config.yaml
num_hidden_layers: 11
hidden_size: 320
num_attention_heads: 10
num_key_value_heads: 10
head_dim: 32
intermediate_size: 1280
vocab_size: 10869
hidden_act: "squared_relu"
norm: "rmsnorm"
norm_place: "pre"
norm_eps: 1e-06
positions: "rope"
rope_theta: 10000.0
rope_fraction: 0.5
qk_norm: true
attn_scale: 0.348
bias: "none"
tie_word_embeddings: false
parallel_block: false
extras: ["capped logits"]
init: "normal"
init_std_qkv: 0.0179
init_std_o: 0.0
init_std_up: 0.0179
init_std_down: 0.0
optimizer: "muon_variant"
learning_rate: 0.00146
lr_mult_o: 1.5
beta1: 0.9
lr_head: 0.0103
max_grad_norm: 2.0
warmup_steps: 0
schedule: "wsd"
decay_fraction: 0.269
decay_shape: "pow"
final_lr_fraction: 0.0
batch_tokens: 65536
max_seq_len: 256
doc_mask: false
train_tokens: 943700000
max_steps: 14400
dataset: "wikipedia_en"
Each number is 500 + 25 x the weight over its row's rms, rounded and kept within 0 to 999. Layers, rows and columns count from 0. Numbers have three digits each. The size before them is the row's rms in percent of the matrix's.

# up: layer 3 MLP up, 1280x320, rms 0.0775, rows 120-157, columns 160-239
# down: layer 3 MLP down (transposed), 1280x320, rms 0.0743, rows 120-157, columns 160-239
up120 091:516478520482501521469504488506499469520522521516482500533486541443484527469494454461468515550492498531512509471470498484498501520531511522481491474525478442503504512486477501512515509523500442520494485496483477494485482494524505496498480476
down120 092:529516498503476511530485465464514569494468548508508487534482510513452434496521487537519471533497477517532486520513488514518480528536498511512507502436519484454533498502549504563487444536524491542478470478553514520500540526501509482507484530
up121 104:471489500518520432480519502467495516472488538445517529503456476547483507470492508503486520464504457536551510474538469498535531470473487498490503513501502495468497477487565460492523503509481494471505529471525504476500475495489516511505486520
down121 104:516502496488504433489465466500533498490493500489546509476575496519486500515509510488492499483465487496503452483497505531516479514494507539490486548490478516470513471487490452527497546506514519521461536492465504462447520522456475511514498483
up122 093:484489485502465482453507537502522530545492513446529492537521542497497504466482499467481499483509463514493509535485540491491570515534462507524486468546545515471527530488483525541525436504487504509513559492536500482500491511511471535490507500
down122 096:490544491544517499476493489529539489480481525504491487495514570532502486476471493519473511467517514506471483520469446491489470451515474505530510502490456471515548547472487497509458464463495491478510501497510492502484472479464480514478498496
up123 100:491478494480484529503514522509491514514483529511531501537480462488478496491509482469514506509501535531457482517480513513512505529536464435543549498489468483502476515486490478555495491465483513515498516505513475501509462541497511519516516523
down123 094:519454500526483514504454520495505501471500484492511483482490492449530532471512546506489501473520549483523504468483475510508469507481577490497509521519549512495495524491496513516493478489531480471521476500528523506480494506509521500479492481
up124 096:506456504534534522511473508495467470545489507487488530484473514487526449497510527535494515469523530518502507483548503487517503497484515551496481516501441512483531573497531565480491506472533507502523536485509524502511468440498531522440506502
down124 093:459498519515463462523485538526445465540505517491471578503527479495533565444455494496511481499520492553486478545499500519529463489495505502549494489490507482490553462481433493484485513507552457510475455521502514476531506449539492443530498521
up125 100:467495464531513476507525448420477469544460537472504489504520501490509523508474486498512485549522508485525500512487502529505429498498559502481485498565496490486476516503452504469512532529513472488513498500497483491443467518482495495489486512
down125 106:529481505528498509438505509514462488458471524480474456495546506528493526479525534493456504533475506508474495479496494487510465516493558484449482517503481509460502491519510525492491530556534483500490485513497483498487462531463539460512529484
up126 103:528500507529503511518486506468520508524543506512511474453483503476507502484498471450523526500517472555509545495527494535503488537483542469483493499468502537489526485545467513506523493451474486476516510525480458497489465513559500473448497488
down126 106:488490482493523457475463487477513568508514520506534485552498538485453528467520528499505499461510544482469471495451519512522450570515495526503479486469529511512506479481499481516543519498486512494462437486514496496488509488468516472501494525
up127 118:510518496498499473587529478517456487532477474462461492440488482512461498479480504469483487462487492469524489528515522519550495466510500483500521505485537509520504534473473513483492526459473541541498522489530488485505554482487516513507519524
down127 110:451537460533518498490495452438503513470522569462490453495508526562507500480529548449511453508495445517493497474494458479525496460502509472489477471513506481515503517546457484520512496493504484464468491507520486486506471461474503531466442508
up128 083:513483471512489474513478463476453481468519523494491524517487511477491521489503489476464461506483503515541483482497494451508527479524497534499482530471502504503483500469526432540511518519521474501489501478560498497497483518485451544535490468
down128 087:508489500535433483491484485471485500484471531454478469511507483479505522454532489504469462492490488493557440497466527489511499495517469512502515526437508530544515496450511431523519522492516463504522485456504496509495490486518465547518491504
up129 088:496483464512527488514539493527493453518493468517517507510528491490501526492493474470484512502493503534497463505503493495490491510505504539502555474466497478465476501501469482513494449516511519504494497491508523487473490468509490483488528504
down129 090:510504466490473516474476481493469475523489466486495493473524498511468569511527486504494484510500521521488494450491495500543485439464514498504515514457524517487498518444520521507469505477454471488506517490489495489485504466468513467510493510
up130 087:504454537520533501511499459531491490504516522520500487499537479492514488479522552471484469521490485541498485493520544516454479482484519506490546525497494449503527484506475463523513510511517502454480491492460511504514498460503528527467469521
down130 091:528541515520482509520509467538467481458445503482505508493486484447484514504500510484495510496536498545484540522516507473492523530505485510523501503447518501497449468514503501486504457480568469514519474472470466491503505501458537535507494479
up131 120:475477500537487531489518504486509518492519552471499507517476527515504499543475488548523504493507489544478505514452535495527497493480497526519461524531523463473519500476548504451536515556493506455478468482517556516489511532508494516536517530
down131 114:479515523504523473509506513499518499480481518477521530455502485503494547535483471530543501478519489461470466481426516513549424473481486475539511478522501542507493502504464520533454536462492468516470471490533529466475463510510510503519442522
up132 096:523508489513513508525500497534490497507454444484512489532485516494498504473536501463536516485480457533489453488506562480492468464487539533490477469501458471466539476503489507526487550516477483479577486468515531512488565506489550509512552504
down132 102:490494522509513477506482536533484503543451481497488515477510498479508511500489503465492517494525482529512477443469528481520488474524458494485522488484507485463542522517496527499497519448516490466496509558513526468565459526497530526475550447
up133 097:520503544484511539511474457434530459481521466562453513492541510472523510525531517512498502493480482526485511529560436512466563535491503467466471506520475495515463531486474482497494501477510492489510496559468507498494462506535501515486506496
down133 097:503473511499506560518472516484565487511500517488484514487533483517482496512485459502476546517515497484492481521535540508534489482498473550498538462523466549535473487501482528483519523491463457518486490522505520484492456487531523464503558523
up134 110:531476492496473534499482487495514508476543548487524489518511500499517473554464507513479501498510494505529483487529460491510522459485506524526495516501469535485472519512487510469451461494478452475475549480516473488518490532485475551516506530
down134 109:449543527523505497543568521506516470504478509497504490446532524553498460524529493477458499467503493486450495425482501503502504491473503537495495466475510521524519482508486476491485549506484493508497512478544510493508515521478533508509512539
up135 102:540513479510503511516571507493540439507515500516493498498473535525500494498491504499512492513503504536534508507502483466475499534477496459491432527507471487507511489513514517497495503517479486493471468456525530515463482524497509518517505498
down135 102:474499492526523529495457520500514515474452536509515481557457537556499505510534516509534532511506477476537495543506487464462484553492514520470535474541478494505527542477508494524481541471488538483468504483529521478478533498517474502495532491
up136 102:483473506504523472532478491524528524479483512469540523507498507494532516494487528467518512495500492515519516493530505504497484477477464505524523481532501546495512501420508491482496465558465494456538521506462466541516500505539515486538450512
down136 103:523499514553472506490540444527492502525530535480530530492514560541468515476482541521520489473522519511466478477483518448480478501490486455499484490463499479524494520500511517491455519502426499531480480498529522487523474486520503484489489515
up137 107:504536481518502490480498481506459510498517469485512505460534524545486429525498502478488508495495542501515516494464535445472499522497505513477496456518442482488489486470473478539513511492493510456531485528511530456487528504453530515534510507
down137 104:465529514491501545503473503497519483476529544549461473462532484523531555485488508491548528487504498417477508479477484500474470456470516514494502545500503518466462522525530481488440484521478528489531495496475544488506523514476483508513491497
up138 097:493506547461502482486467537509472462488480455527514507490515477484539495455487483468486470487490504518528503530497493551506477531503469504515505491506526473497515523487506509506504514510472513498543494492514533476477532499501535544508497527
down138 102:446503499499489489511534451447519489516499517491489494512508489571486494536471508511497554535527500517520499499499487454476521502497507506446486497478524500498516513515505475471495486449513517546452488525516451513486490498477491513493499487
up139 104:519484495504496478472474482488513471484531502539479492527537463502486490481482509511490491511453471528439486528453469435476448478422526510520502494529482530552517449485474519471488522493501526467513518478547517535507466487492489487474522483
down139 106:524506491539517538474505493511529483525527507517495531523563460477504472438503508506490478535508516499512525494470489493456522505471481488494512524555503450518543492491474467512504510508487496467478486502531546491541465483464455504513508502
up140 102:474473533508565517498497480535531524501517465483551428486477551421459507507480492494537498470504472441502510495542503486475502474501495465479525495475528514497490504503490547532553474542482464504512479506489492528533499519511521471487531432
down140 097:528493440542520469522489527484509503527493521515480537486489470483503526544526517468489498486498544532466485486510477485482494526466496473516547469496519490503498510528445497524458534458520471484514495470526492495469480497489511483478478469
up141 087:491484500490524501480486489443520462520503481542503513476487514501500497523517508477499500480515516522496524476507527495486529511491514491483521520528527521507500466531479520513498499468514512515460481495508484475512506518484504501502516509
down141 098:518531465476492521490446517477516502497537493510468448466518521492527523473510436498522518483498505521494466510521536472510453510478542461468500478482549523533482481484470490491469521535490511537477506476487497472477477500482518499489505486
up142 108:526542493472483502515492505509517463502460470475485494487514495509498525506538526509509454548457470516491526530519571508498489509473532483486511503515480533508487485518525504538473522502490477520526497444508516512473528452532502490509494538
down142 106:492481500506541475513487515522448532461554495497474487537520509553485476473534501471465520484475495457515513475518545492530491492559491516464477498465513517527495497465474525497503514469527465501483515502493497478530529464492532506489488476
up143 100:508515465535485521487510518507516522452485508511452497500498458542451469525488515522540527478488526456528485519522494505491470469512528500465488541501474493496452503542513509520511526494478510504476481508515514521514478521437487526480499483
down143 105:510531477481459507492509468491458504463488529477504473516508545520483524458534511510496497496495511457495512469486465534473493480451517481501431497504540476513481483493484502488536458493543483482502487471487511495453487439471502507525505513
up144 110:460473440538532489469492502505482526488527479515471457542495460504500512516520534515507477523487521488440527472532529471504485490487498542533457503519502479497482458487509518518513499492517458481505506526537497511482474503520504526495486529
down144 108:464489485560486507473543512449501512512527451557451492445516508482520498490499514492468496480506469556466479492524486497521466548513515504529472480499471496495470472521505500501524478531554526491482484496495485491504491474501490504461475538
up145 097:502526528502495503472445468496475444502517460535535499532498511532499499480544498533514483502480480518505477505544516460515553495488474510447498480468489478501547523510522501484454487482528521497495473477454545469494513479483471485468473461
down145 102:496454460456506451513518452450498543503507512458491501447476482461485518529464541467490498536510533519506483515467509525488505480506476478468478487507489513500481503520529469535540476509496516499503512494516470567509490541513471485466495539
up146 096:451489503503518503500490508515508477502499518515499476517482523507535504540484462470480483509528502522486543474502482502528480496548501515495511498491476501490492514548529493471521478499502503538493493498482484496538510475535483510517506491
down146 098:520504508510502497479506526457481467477453505475510481475467484496478498521497472504533513509489508504504529524507481544511537537489527500528479497499512480509532518499453518512506492471507486484546488521517534488477559483497488517515477499
up147 102:510490509514477500515494505472489474504482493543502523504527491512516529468583524509531488470516472507476531461462508483513435485499489533499516492503515496566485529472473441514448483522520461527478488479500500522512509508533482511513523468
down147 101:503514483483512492511526511516506541476525485516519523498494531508491478515518507503500521544480447509479502514488514523522527508485494494527515500446470474536511504509461508503484461496476499535493462487504539476518491502480474498506527506
up148 104:477477451500520531484501539461538479499501523477437461521496434487497489517514503509515530533458532537532522499483457483516555435487512498496507532489454486518500481508492485556576497483491484478490461542450524480474484504521461484536566495
down148 108:489463532498522523492515501484464480515471492533474460517542520515537497501510494507518472517496481549471472495557486496470493515498523499488502483567492515487501500514506550448521492521455484486475481495571517496502542484520509541498494450
up149 099:487500525515463522534499522491515522452544533541511515436512497511507503511508481489435510489488490476536516528521508528479505494494538492509487482430468536491495504503473503502517539472477522509491536480471515461524503481514475506491510504
down149 100:478501529539492509495505523489502530530487546507485534526473474496543532474536523546440500492514484499507515510473531472524524559469506478561536486520496458527511500465511511505498494495491490539454512482540469510467485473539503499519499527
up150 098:528566522494508452487499483509499501463513504469515487503469496505494513477474520527523490565547446482479489508524522495473504515485451524471480478523530486442522530461543565496516529513477537512464491518494509454484490522487479555495486501
down150 098:478515498472515489559508503462487491481514495483522501465533490542494514473516503533493506489486477443477536486496517528490462508478514497445460484469482470537445522499541524485562494525479502485438469504517473502484493489486504509481513476
up151 104:509504471539462490493472540491486444487507491479433484522494482501489460546467521518544519532494441480491549486459528507511501532509508532510496498497521458505476507548501473496476474495530479455529519499497481540519500540479519491485529478
down151 107:474471502530489487484520488488488484495512476497451492490524496462488500498504515498493472501491492496507502447531485472468480439451527536539516516469506463494479495492514434535452476485502495520507498532489506498500516514517507499503502492
up152 104:522494544478518475511481497507480486506506490509476454477491480494493501496484528531522474514504510474431528563496545512460438516501498525518522500517497468515528492481495458476491500518530503503495539479457534508492537449504493480442482536
down152 104:507466533518485570500465547469493481496473498496524472526511542537495474537519470481481499499456479492490480524533507516534504496540484444521516534512477531487484512480518465501521517461472510476508469505531530495523489488502495550553505499
up153 092:461528472556492453515502517481494538435512453519448491498502505499509483546529537470484522493442493520490520520496529519471527506516537482520488480484472505522530493455504491519554490475533500465503536491487560480475499529526496459523483495
down153 096:508489539534459489515499486467480535464507475543490559505498425523507504523517556479473503519466507528501495476514526510519458449525493498462510503522446501461488520452509501532542488507454511497441503509469527497503486508480493521536485511
up154 106:507501494519539518498486477481511494516474504474487508509533521459524466503502508463454499481496506515477507487503462509480535481498510512471503473472503440506500540489451521483478499488492499490487479521456470526531535524449485567507484484
down154 101:524514500506537448491501483549524506505503461506502477534544523536461511435520467492485477518534474516483521552502482515480473462518528469503528443496461437501533477517496505532469454496497434457542502482491502506504520474510487504477502459
up155 095:487462483516523496533533490487469471524501485507501517502517486469521500463508527476540520449479501488543523491524463517489505484514505505511491462470511501505465488508466514510481483501523513495514549532520494459495509528446462520518504464
down155 097:495503536518477510473519492496445487515540497541483455521468522481524526501473522480523510527504468561516493460513512525489500523512493494493483472477524489550505508492481555468518481474480527491495511513532501514492488496520464561506489517
up156 115:496495500490570531497463491511491514486469528511458501509473498498508536491506475472521506536528483483469509516465548481521499514496469494468515434495518515545523518499497501537558483508502509510536494575488480496501479499486522498489513533
down156 110:471523522488514513492451499478523506509493503505487472491474532513475492546515465499501473526530478510462496513507519550505510525519478472476494520487437514548500504494526484470463533483485509529502468468488547464520523509503445496469509460
up157 102:433499484492486496476472460502493461516487490510492543485467480465468507501487450523499519545512471487513503516476457501473508534492523490467446460486480489524469462493487502455518512540491498531499476491539501502527509519477517502487505494
down157 103:517451551499529543476488511522498498514534495528484528468525474539490530515481547491480453478495492495472502495536514498457536541497499487498466477496499476473529472500531504470539520529506441488496428508496508512542504510520492548502504489